{
  "head_dim": 64,
  "vocab_size": 8192,
  "norm": "rmsnorm",
  "norm_eps": 1e-05,
  "positions": "rope",
  "tie_embeddings": true,
  "init_std_o": 0.0035,
  "init_std_up": 0.0156,
  "beta2": 0.95,
  "lr_head": 0.00455,
  "warmup_steps": 360
}
Each number is 128 + 24 x the weight over its row's rms, rounded and kept within 0 to 255. Layers, rows and columns count from 0. The size above them is the row's rms in percent of the matrix's.

# layer 6 attention value, 768x768, rms 0.0344, rows 686-703, columns 128-191
size [110 104 113 111 109 106 105 113 108 114 107 106 107 112 110 104 109 112]
[[149 117  69 136  99 114 132 150 128 139 148 151 118 149 128  97 147 129 139 120 127 147 125 134 116 109 101 142 126 119 152 133  76 137 146 142 126 115 121 137 151 157 168 114 160 127 120 139 118 126 121 116 120 129 144 117 118 107 133 120 136 142 125 139]
 [104 127  81 152 119  93  95 178 122  82 122 170 137  81 131  74 103  71 138 119 133 133 150 120 112 130 133 109 169 115 131  96 149 113 137 129 142 100 115 153 128 142 158 132  92 165 169  79 130 152 118 145 129 109 165 132 116 124 130  95 117 128 123 146]
 [123 129 125 131  77 153 160 159 139  80 142 170 156 125 117 179 113  83 190 161 121 129 151 122  92 102 156 139 158 144 110 129 114 161 159 169 116 106 119  84  52 133 121 126 140 115  72 145 170 123  92 124 140 133 113 107 116 113  91 141 127  96 127 121]
 [137 116 128 123 111  97 118  76 123 133 117 138 122 156 145 157 146 121  80 134 123 134 146 112 168 141 108  87 117 121 123 139 111 148 151 143 135 117 104 118 110 111 114 133 114 144 186  87 157 104 130 135 104 164  91 100 124  85 122 121 172 131 108 123]
 [147 126 164 132  98 175  97 105 138 118 138  99 149 168 139 129 139 160 135 131 107  91 111 161 134 123 120 109 157 121 122 104 121 142  82 102 127 136 134  75 125 111  63 105 154 128 125 123 103 130 155 121 150 166 117 135 134 113 116 124 186 147 125 113]
 [121 159 157 185 101 131 133 133 147 117 126 146 119 128  89 134 106  98 125 144 120 125 201 130  86 135  98 159 122 153 117 114 157  84 140 165 104 127 129 156 124  97 102 162 106 212 144 127 132 106 160 157 112 181  89  80 113  84 115 135 119 134 122 156]
 [117 123 109  90 118 106 120 113 117 180 101 134 153 110 116 115 151 116 132 147 137 156 108 142 113 126 176 100 116 107 120 124  86 132 115 149 142 112 125 105 169  98 162 151 125 139 174 156 155 115 147 132  77 133 106 134 128 159 134 111 113 132 124 138]
 [125 118 135 180 113 121 129 142 159 163 126 170 146 166  81 158 140  49 156 137 122 161 136  98  61 114 160 113 105 136 112 144 176 117 114 145 147 133 141 224 138 121 114 120 137 120 134 117 130 191 117 170 120 124 114 145 125 132  86 144 141 125 134 132]
 [146 146 136 147 162 159 145  92 132 191 166 147 113 123 118 143 131 161 148 141 107 136 168 112  71 128  49 100 111 108 125 103 152 144 121 135 110 142 114 126 166 124 135 159 122 108 107 141 140 101 109 137  89 157 114 130 107 129 129 117 149 140 129 120]
 [150 128 130 110 138 122 147 154 133 175  95 126 145  98 154 103 149 131 106 134 103 127 126 114 146 120 156  64 106 103  95 155 103 129 136 127 115 145 125  92  99 140 144  90 110 130 108 149 133 129 190 138  80 118 155 156 111 138 130 125 147 131 121 125]
 [120 145 122 188  99 130 105 148 126 149 159 118  91 168 134  80 110 113 159 129 112 119 114  77 120 139 123 147 150 139 136 106 151  82 129 144 158  98 143 139 133 100 144 120 119 183 111 128  97 176  92 150 140 100 176 139 139 104 125 177 129 131 127 136]
 [115 112 100 113 146 120 105 107 131 168 109 183  99 147 146 145 138 128 118 129 137 143 142 102  94 122  99 128 113 128 124 123  91 112 115 154 121 176 107  71 154 121 101 110 125 111 121 123 106 135 143 132 118 147 148 181 142 139 130 119 123  99 117 117]
 [134 149 106  87 166 135 141  94 128 141 104 140 112 147 117 133 138 102 134 134 120 139 160 114 167 121 174 122 110 104 140 156 143 151 148 136 130 120 136 146 102 162 135 117 140  85 182 161 150  88 145 119 136 181 106 144 131 145 162 124  93 122 136 160]
 [128 115 102 152  94 159 110 100 121  99 140 126 117 142 121 137 133  98 156 154 144 121 138 137 134 135 134 131 126 115 140 108 157  88 161 124 138 144 119  92 115  65 111  78 100 111 205 147 145  49 153 125 107 130 119 160 138 130 126 149 129 114 124 170]
 [117 120 144 121 186 109 139  86 108  94  99 124 137 115 141 144 167 181  60 115 146 123 149 108 123 144  64 105 111 140 128 125 146 150  92 123 121 127 126 120 146 177 170 110 148 147 116 134 146 156 119 120 131 137 146 124 157  99 113 108  99 133 132 111]
 [ 97 150 162 153 108 151  88 132 132 152 147  92 165  47 150 103 100 124 141 131 134 102 121  97 107 106 117  99 142 172 120 150 120 111 120 134 147 132 137 139 118  98 130 144 141 140 158 126 124 146 157 148 144 112 114 166 122 122 131  77 147 132 129 118]
 [138 138 133 139 139 155 116 164 134 120 162 163 111 102 134 124 138 120 124  99 133 142  83 107 126 100 129 103 117 131 145 150 146 136  97 134 127 118 117 162 112 103 159 170 129 102 103 123 109 149 152 162 161 101 132  96 118 140 131  89 147 122 122 141]
 [161 129 118 184 104 137 110 130 153 143 122 128 118 175 107 136 109 140 151 109 109 136 133 105 101 153 147  97 147 138 122 188 169 135  87 141 158 122 137 123  84 134 104 147 113 102 170 116 114 152  46 132 119 186 143 118 120 118 130 128 156 121 131 155]]
# layer 6 attention output (transposed), 768x768, rms 0.0347, rows 686-703, columns 128-191
size [108 106 109 108 111 108 105 115 109 111 105 106 105 112 109 105 107 113]
[[140 130 117 134 143 111 101 124 114 178  99 125 146 118 161 169 216 153 128  96 106 134 145 152 141 116 117 121  83 131 141  93 105 125 102 142 149 113 112 138  99 145 120 138 122 144 133 110 109 126 125 117 148 124 172 106 126 134 137 109 132 138 121 123]
 [127 112  85 146 137 130 120 127 108 107 129 135 150  85 110  90 105  83  74 126  80 114 148 109 165 102 110 115 158 126 172  83 109 117 114 102 152  92 133 121 123 128 108 128 109 140 170 132 141 120 117 129 128 117 202 183 131 159 167  64 123 127  92 129]
 [133 130 133 158 128 154 142 135  85 111 145 109 132 104 105 148 118  71 137  89 143 128 135 137  89 136 139 144 144 150 104 129 125 176 141 154 134 109 137 112  91 160 111 111 174 138  89 132 137  99  73 120 113 135 133  99 136 150 109  94 163 132 135  85]
 [153 125  84 132 115 103 127  79 119 102 118 118 125 149 115 143 116 124  94 155  97 152 147  79 140 110 135 146 110 106 141 128 153 118 136  95 111 135 133 133 100 143 122 157 133 121 178  84  85 120 119 119 135 144  88  91 139  73 127  97 166  88 136 118]
 [180 157 152 132  96 175 100 125 176 148 143 140 111 137 103 127 140 174 128  94 131  90 143 158 135 131 126 144 140 126 123 176 163 153 114 150 131 155  92 143 132 101 125 170 146 123 129 102 104 130 135 166 149 130  99 114 111 107 104 192 136 141  94 123]
 [132 141 146 145 151 117 110 114  92 103 141 138 124 137 117  98 107 109  90 138  90 129 185 136 159 128  79  93 129 173  93 110 139 133 109 147 114 102 124 126 165 121  98 113 143 194 121 139 105 124 152 128 106 172  95 129 109 114 159 148  99 157 129 154]
 [137  83  75 112 121 108 126  94 121 152 134 143 156 130 108 147 153 112  83 139 127 192 107 125 118 124 150 130  86  98  85 101 109 130 126 132 134 161 106 117 158 106 129 126  74 118 153 128 136 110 137 126 102 138  96 141 108 135 112 105 116  76 102 112]
 [101 151 121 145 152 117 111 129 150 136 172 131 154 130 151 130 134 114 144 145 108 181 143  84  81 102 107 138 120 136 115 127 165 169 153 106 121 114 101 101 123 117  91 143 127 113 113 126 138 169 105 181 119 111 169 106  94 146  92 130 143 108  93 106]
 [150 126 127 171 128 152 115 101 164 194 146 125 133 129 156 138 131 138 130  99  99 124 154 125  97 114  53 138  94 121 148 117 142 104 103 141 109 156 145 163 118  89 153 140 130 123 150  98 123 129 137 103 142 130 131 107 110 130 139 101 161 164 150 118]
 [161 112 146 136 114 151 179 125 166 157 141 119 148  96 115 117 124 112 169 197 107 145 145 125 123 116 114 185 128 119 114 163 135  77 156 118 132 149 135 104  98  99 173 107  88 113 136 126 117 109 147 125  75 117 141 138 112 126 139 128 116 133 134 155]
 [136 134 133 145 126  84 137 145 126 116 154 130 156 137 145 143 126  82 141 115 171 102 123  99 125 133 169 139 115 172 128 116 134 123 138 138 191  91  93 119 149 105 113 114 136 208 135 126 145 132  74 112 142 120 105 130 158 132 154 170 131 126 109 145]
 [145 113  75 132 102 140 146  84 150 159  72 131  97 147  69 105 127 146 166  87 115 102 125  97  69 135  69 117 119 129 125 143  81 104 111 152 116 170 154 129 139 132 126 119  81 117 141  64 103 146 120 150 110 142 183 131  99 143 106 113  85  97 136 159]
 [101 154 117 107 149 150 114 125 130 105 116 132 140 166 151 118 103 149 116 153 105 133 147 122 116 125 141 136 136 120 123 102 125 166 144 115 152  92 129 136  88  88 139 140 146 140 114 147 150 108 130 103 128 146 109 155 141 165 128 133  97 135 134 143]
 [138 108  97 156 118 168 123  82  92 108 122 134 128 148 124 122 144 117 151 158  94 116  98 119 121 106 152 135 116 148 142 121 131 139 149 127 174 120 126 120 134  94 123 148 189 123 177 113 144  78 131  99 154 128 101 141 129 123 156 141 142  76 112 133]
 [ 93 109 141 121 109 148 108 108 148 127  99 134 134 114 126 127 163 141 102 134 122 146 159 111 114 172 122 154 134 158 164 156 136 134 134 124 136 153 106 116 151 140 148 148 139 159 122 114 118 197 155 157 168 146 146 122 135  87  60 131 138 128 118 120]
 [128 169 124 152 186 132 140 130 155 155 116 118 133  80  86 135 146 139 128 137 107 148 120 137 129 140 137 124 161 171 100 137 116  90 110 144 151 133 102 148 148 119 129 119 147 117 138 117 132 128 161 127 141 124 123 199  88 145 129 125 145 126  89 133]
 [106 156 130 139 122 140  91 172 159 163 111  76 127 138 147 125 115 131 171  69 142 128 124 109  99  93 113 135 126 149 133 155 140  76 110 137  99 139 118 130 121 142 133 128 131  89 140  93 100 128 155 173 110 133 129 132 118 134 147  97 127 164 103 147]
 [115 144 123 108 139 141 112  89 114 122 200 150 162 155 147 139  88 134 162 114  84 135 129 135 126 146 151 117 159 143 179 126 172 149 115 118 141 113 180 103  62 137 121 109 118 136 140 145 138 153 108 145 103 175 145 119 113 128 148  96 161 135 157 147]]
# layer 6 attention query, 768x768, rms 0.028, rows 704-710, columns 128-191
size [ 89  85  84  89  82  80  84]
[[130  94 143 108 185 137 141 140 138 129 128 117 132 120 146 127 132 110 142 135  92 173 148 158 131 101 125 142 132 111 144 117 139  80  96 147 138 126 117 115 117 145 133 120 134 113 138  88 135  99 126 139 123 160 123  79  84 136 116 133 122 114 119 107]
 [146 108 144 140 130 117 145 152 121 115 154 118 128 142 130 115  96 147 168  95 133 128 108  84 123 125 112 137 152 158 114 154 118 114 124 102 167 142 137  88 158 164 120 122 143 137 118 148 120 159 187 102 112 154 151 120 136 161 111 139  94 136 140 148]
 [123  90 148 121 170 111 134 110 147 109 117 157 143 189 124 145  85 106 147 113 139 134 136 112 120 147 139 109 149 180 149 147 180 181 117 110 147  99 115 123 170 138 126  91 136  77 110 106 122 123 127  77 166 118 136 136 145 134 103 153 157 142 140 116]
 [137 145 110 134 175 130 139 120 120 137 104 138 112 127 142  70 178 130 148  86 166 123 153 115 129 157 118 121 152 143 139 140 163  91 144 134 122 140 133 140 102 106 163 107 124 132 136 115 121 107 117 129 129 145 141 119  98  80 116 126 128  81 139  92]
 [136 134 109 162  99 133 102  83 140 119 129 126  89 109 102 134 144  94 170 118 151 139 125 152 101 148 116 115 117 110 154 134 111 127 103 135 122 128 117 133  80 140 176 116 106 109 131 140 165  86 106 122 120 154 112 150 101 145 132 139 147 107 114 104]
 [128 133 147 124 136 138 104 111  76 154 153 119 106 140 114 131 171 121 158 131 172 162  95 120 131 138 160 156 136 144 167 133 110 139 132 125  94 125 115 137 120 140 169 139 110  97 111 184 125  98 123 136 140  76 116 165  92 101 128  85 144 111  92 110]
 [131 116 178 105 132 155 144 164 148 115 109 118 102 142 110 122 119  97 161 144 106  80 134 125 156 121 115 128  85  76 170 145 111 111 100 122 124 140 152 124  81 172 113  83  95 145 112 129 125  95  94 146 105  74 157 121 144 127 168 132 103 136 123 108]]
# layer 6 attention key, 768x768, rms 0.0287, rows 704-709, columns 128-191
size [ 82  80  78  85  85  82]
[[144  85 154 118 121  79 100 135 140 112 137  82 137 142 133 100 160 107 135 126 145 127 146 160 118 164 128 118  66 117 133 166 186 118 120 137 110 109 124 121 115 167 168 148  89 156 144 169 125 124 148 123 179 113 136 144 161 130 139 126 115 152 136 114]
 [162 135  90 110  86 143 103 118 127 140 106 176 120 108 119 173 150 173 144 162 147 140 109 121 124 137 103 128 121 180 119 153 150  69 129 136 149 146 105 134 127 155 142 147 108 153 116 112 109 130 161 122 132 159 180 157 122  87 123 122 127 115 136 117]
 [118 140 106 133 100 148 164 132 124 123 173 133  96  95 133 168 161 142 125 133 129 142  97 139 122 122 104 152 136 133 123 127 109 123 136 136  91 154 134  95 114 111 133 143 148 175 139 136 111 141 117 131 104 147 146 118  78 119 122 140 116 119 105 130]
 [113 180  42 120 117  79 167  83 144  74  99 143 100 104  87 167 142 130 167 162  95 117 122 102 102 145 117 134 117 185  99 127 149 141 141 167 130 129 120 157 184 122 146 142 107 124  99 151 147 137 115 118 107 137 111 133 101 105 132 134 101 145 114 148]
 [125 147 111 129 122 140  84 139  89 122 148 156 140 150 149  99 133  99 114 155 114 137 136 161 137 159 132 116 148 123 130 172 153 137 103 164 154  92 114 126 144 145 177 143 159 173 107 139 116 138 126 107  97 125 137 128 118 126 116 148 131 163 125  91]
 [ 80 166  94 124 133 145 130 132  67 131 103 109 104 148 138 132 130 108 129 147 139 110 140 134 154 178 125 131 148 160 137 150 127 128  88 136 185  98 144 144 149 112 146 137 140 187 153 138 141 160 153 153 142 151 158 148 138 108 143 121 127 110 121 101]]